From a checkpoint of a small transformer trained on Wikipedia: a variant of Adam for these matrices, 7940 steps.
Each number is 500 + 25 x the weight over its row's rms, rounded and kept within 0 to 999. Layers, rows and columns count from 0. Numbers have three digits each. The size before them is the row's rms in percent of the matrix's.

# layer 7 attention key, 64x64, rms 0.109, rows 0-63, columns 0-63
082:496487438552497482533504507491511471489486494527495498487495509521522544498498498484474484518483491521551507436508484443530478516487543497502509488508509537478492530494505464498541510475451528
086:524520515496510487535507508482541525483514464484522500530492445507428547531520502458527528487481460488486493508536505527538513483488520489469464526453526494478496485510493485503499473505532500
088:485521533501502502524520481514502530512516481444515481503516445518463511484490516466495498469506471529526489482463495517490570513487529525480474509446497490503507495548497541485520482551494517
080:509479492479479492505491519484486480485472542544486507479513550469525488501483502537508536490529516474506514532534482485515486478564452479533514453512481514499509473488501459498506540447519499
099:504504485479492467493516517498480498503490528530503470493489482513550545512523504494478481523504506464538527481511477502470475525515492494543510453492510543413507552512468494510480501468473518
082:498520494472499489476516460503488520538511509492491519517455470492513508514505488481497472523491489514485506493482538564511508519447521541437478527493480480515529509515573498462492483530522501
109:517488468465519525497515496527520523529498501457519510519464462506463502482469487458518525517508453514469501500496492528508530475482541490466463552475518462523510512530496502504484475546531530
075:488549500499506472440484532459528502455496491559502463486492468467509546507518511490466467492476480517516513497521528508498523533508507507451492478457512502483524512528506488510534470528512498
070:443513440477492526521516499533540465515508505445537490509526502511483468519495507481528494503522533486513477520534477475496496471482501457533482495529521500461443509504478511523510508468490511
191:514515474518489541477526465545498525524504515479532510478505497510468492529500497493497452477488458472471502482492528550506510530474527506488463501477487526507572504481477516479503453526527471
093:554494518527525480507529517468501506510479497465506504507456478456497513501556480505466483498501473472521512514509528482460518490531482472446483522491523502512484501513497495483515496446510427
118:457495457480505462507452513496475448529484530495541481498517520477494500511484523482505452479476493503480476526496528520550515530483492494497534488502477508521491471450503497525544521517487450
108:473516464535507545486487454507527506484490481526521490512526521460486498494493502518531545484467508462512496465563546515493521510519509475508491514463499470552505493535497495526498465466473497
093:527502495527478530562507526485508549505477501504474503525500530486471480462495496507514519490523500482512552481512555501513491490513506452522506497491496500482549485426482505469463494506536487
109:468476493512483473450521475416486495491483509519509529498518476508484482513533512527491471476509505504521502451490504478541504511518498511498531441535503533483498517474497523493484558489471520
094:504463526553485484507489504498505509470476500494516526485496511495487491489522490509521510508499481528513487520546561510593495483513497510529497460502509482526477509502532479452496468503508560
090:481524490473519515514478479517508463493527469464524485501568494474485486514502552487523505485501478520450514496490513532552557480477494482497478536472514483525504478500507504521481495522552470
078:473499568455500532501536504553467542498492474502519512489519464513481486472497519504502504508513495457511478474447489520468542488504494523486464504451502496534492490515504531511519496530466478
072:475519507503518510453494508500464491485505543499478527492487570460523461475479519528486438473535496498526501470496473480480504529506487516551486480547485513502512476460506504509534512499507522
093:497508518449560481523505508494541499478494466479524495515510482508416507515510451479514535511496496489506509538463485485529510479505520489453513536498484473522501508505499523493485472492528451
079:506468519497455519510486546520462456491488481502497474505504545469551486464458523544491490471480539529483501480490500480490500513518493477549477504519528473493476496462494467511527513465472516
121:460541505529440519470491515503471471483508540528482466488486569461535506473505491541468510474501523476522501501484485485505482528527490521541514508518504496504486482494537495504520513511447512
093:536517496470487497481495470454512541520475517516506500487502474545489508524539496503459490509464476516505533502489527515542522552454497517453503510493489506516540499508548525467460471521520490
095:465524513509520491519539511515499501469488506511481522512509481470491529486532487527503537504524519480510530506522510466456465489532476465481481528499512525470459504517495456530475547427472497
112:536529497475472501460526485473501515508514479513526534485520459526464499519538508448463473527487469485510505502502525519524494493444525521442497489487487530504534524521529512463474486514524487
084:508496546488475487523498520502521509507491462557505521510515461487522513509527509500489510545507503529507503541448515486479524480466484545438550514474470543489518514504537516492478515493477502
106:485503496497502501520510485499481502468467518488542473478500555486497469495532510507494575487495490531497498465499539514448525532521475475512496514469512490485529565471538494510475465485486489
092:491462468510501512542488515488472476526450492499538521480488488494518561506540483498476440488501519486523495487471498444508504507534485542491489542510487532476497541490500491500483461485512468
097:482483551531485520522504527528509488513477488528558506494510476489504474530491514544461496496510525503514452440472525512486473521526494511545506479533502512510517525513541514474490462454513505
104:540455517476489486487487452479507489514547482500495476523505517521483544503489525450519517502505453544472500540536526520509546497529503495537524512502537500551497492489495469484512472475510498
111:492473473474515515481466470519499504510517423526555500501507513491511501476483530485490470516481490524471508515489543501483529493514483495492516534530492495573512480507474487492564529484517484
089:444472499510481567510556472517466463482501540485555503487478484502514514494504492477530507498501488499494536456486532506524458507526489503573475503514513515523495490490502500488501497503517476
107:480472512472470483515455539522480527482460481526546492518523515530533486462541542506518506515491477508548497478500514491477507509531514470494518529463489486503493469487514483538556525483476515
100:461511529513487504514468519477544487511526527524525467490460475493485517487508534548482498528488501459511504533486509475504518513517451488534492501494483485466482455548498493520446525457493475
110:498548488502519500546470512505520473489498523513509507498469482475483475437513509515539535516494526466498468504540491483456496429534489479482501488482472479486480476528498478522529514470500465
094:477502493504471504482476517493528496476498519526510492504424504510500519474500514524540548536494505467527478495536497466487524496530520457526485525522443483493474491524479468539486536460505493
098:480471502534487507493510518535529494537492526470488488530478487514491517467510538500484541488482521493498417504531492469521475507528461495523518494520469503480445478486469493547515493462509500
078:523503501473511496494545464473501543483536481506507515496510478504479489515516494477479519498480475494493512467456549447472496520479479517465503545519531505495536520484517548438478504526476525
096:452465510500507491521517515493475471484498515513508487528470523507484520510480488499478515530545542484504473512501521432514449483561488510532524489495485503518460489491484452549493502463512487
085:474458523522510459524502487455504480509487480495479452521442536458496520530482492501491488494521540478481504479513532468496471502534490507551504482506520492498496507560504485537483508492518547
121:457465485498517483543502511498497476462504520524495454524466491514523517463500495525489517529540522499511509518525493475493482492551445497545516517514482494481448496512486470546490512451494525
097:490475474526516496497539484520476449493508517513461484475524533556509516502496506497450512516502521494500519487505520456514482526496461518515477473555486527491454518492465454520543493477497479
094:520482515541475529474543455475520501529536507479515493470518533523535489543459515491503475458465523505494526466486512497479531502517501515517503505517543500495483518451516518459506477545476497
092:505498540490452502495484531510527463499492487468501480523495535516528549481511500528475504489528492548468478541508510472543482522517530449533509501496497508466490498485493431537488507493524490
097:469499520510562464518518543476491466420458496546463488499488487512521472520504493494485526554523475485508511483511492504468514496533494474476504532498474493463494507501490512518510531520491517
112:524517509484548503479489493502511483477485477477498445523496568473509486517495501471506507465502488493478508479550500470514539507552482459467491482542525523531477474485472522525525486504534488
104:525476472493508520470471499483482520495489462494526446465510447469540504469481507498532518492487493512489493557525513549519502485497469466537476493490499482486493452532502512523512502531513548
108:465523465488495526523502518498469520470528490529510504500545469488467490491547472492521457519454450503494485528532492480509490502501474520515550495484458471520542520543530520498478506524487506
116:514494475534497479506510466512488517533489507474450515527529543500472500527493467436499480481507521526493516459485497535500486468468532501511502470486522530500516559450491505466517525528516507
086:458524505500531487520464531466510513467502501500497521519494510522512491429552543537514519529484488492516473491529502455501495466564504497505505502489448478490496471528524496518526508486521490
094:495561480495486462527489490512461487461481473495561490492510505488472476531483497451528462489538500519486497521521482483533522454490558485486515496513508525537526517467531505501518500488484496
101:497553468516521481533485500573480490467474498485533508500535500499458491520494478465553515482515531509499494530514481489524500436513540472484516513492474519495501482532503470493537484499516507
092:485426503467512453506496474461499455471491501521455491526470496455519510489506489537521511492516488535474504553499543488512475509511518523543532478511538497483511480508478493538509505494492508
109:499439518527536488497512494478516513549520531528486471529477500445494531465526515502500544504497496489529505504507526470466499508546441505514501477493513473502475496542470486513522528481485529
122:534552514482487506486483515475494545539549474516528508504526425508464485509496516498529458509472511521510478520481476498543531489467516512488531496468477481530519470500529501497499471525489496
107:494516500541513484509521532509510462490499509478501530475500562516517512514455500462484480445496508490480553494504492528504507493495527541509466483497507529538526526459512496454510493544502453
080:490482519514533470537520496497507484522494506468452469501426480500532514511490485502489513515558528476488494524495526469507478515515451510539504458519518523519459520483464466532489499484482505
107:496459519501520503483522504453509458566515475488476520513516485478486496510471486506495491494514541533486515507465515546550477558445498491519487486477521506471511499491543515466508501496483471
117:489516471526550543440501521501483539518506521523478527483552498496468459504480481497507477509511450490499521519508509528530492470473496522474447513509508521484516511472515526442501496519513493
110:455520492516487502508477489491499531492524460504523482548496475473497455480488523497504519491526511535505459540515479540511505489539499479491515487475523470461486421517500536520514518531478527
097:486493475503495497480492468477543456478516460489493486495512507533515530496470477537498489484446505528432494540508544474493495539493518490522477465507521500557495482482479482507502498480518545
081:515521507453495552510439522495488543486520529510483522518513488496506505479511529491554522526486510501487434501521465512440519487502490479473496515446498513541490503518499480497492503463495503
111:455506521506488511523494476467479490503483516514489536493461485513439486448466501530526459526478495520523541515514533511488515466457516491512461462512531519507501492495462515495464514532504536
087:471488486519482524470531433504497515508537500519493466489506478534564490523490530509484517487472498481481524493497560524502479504484474562494504494520502506510479486488471552482502483534496535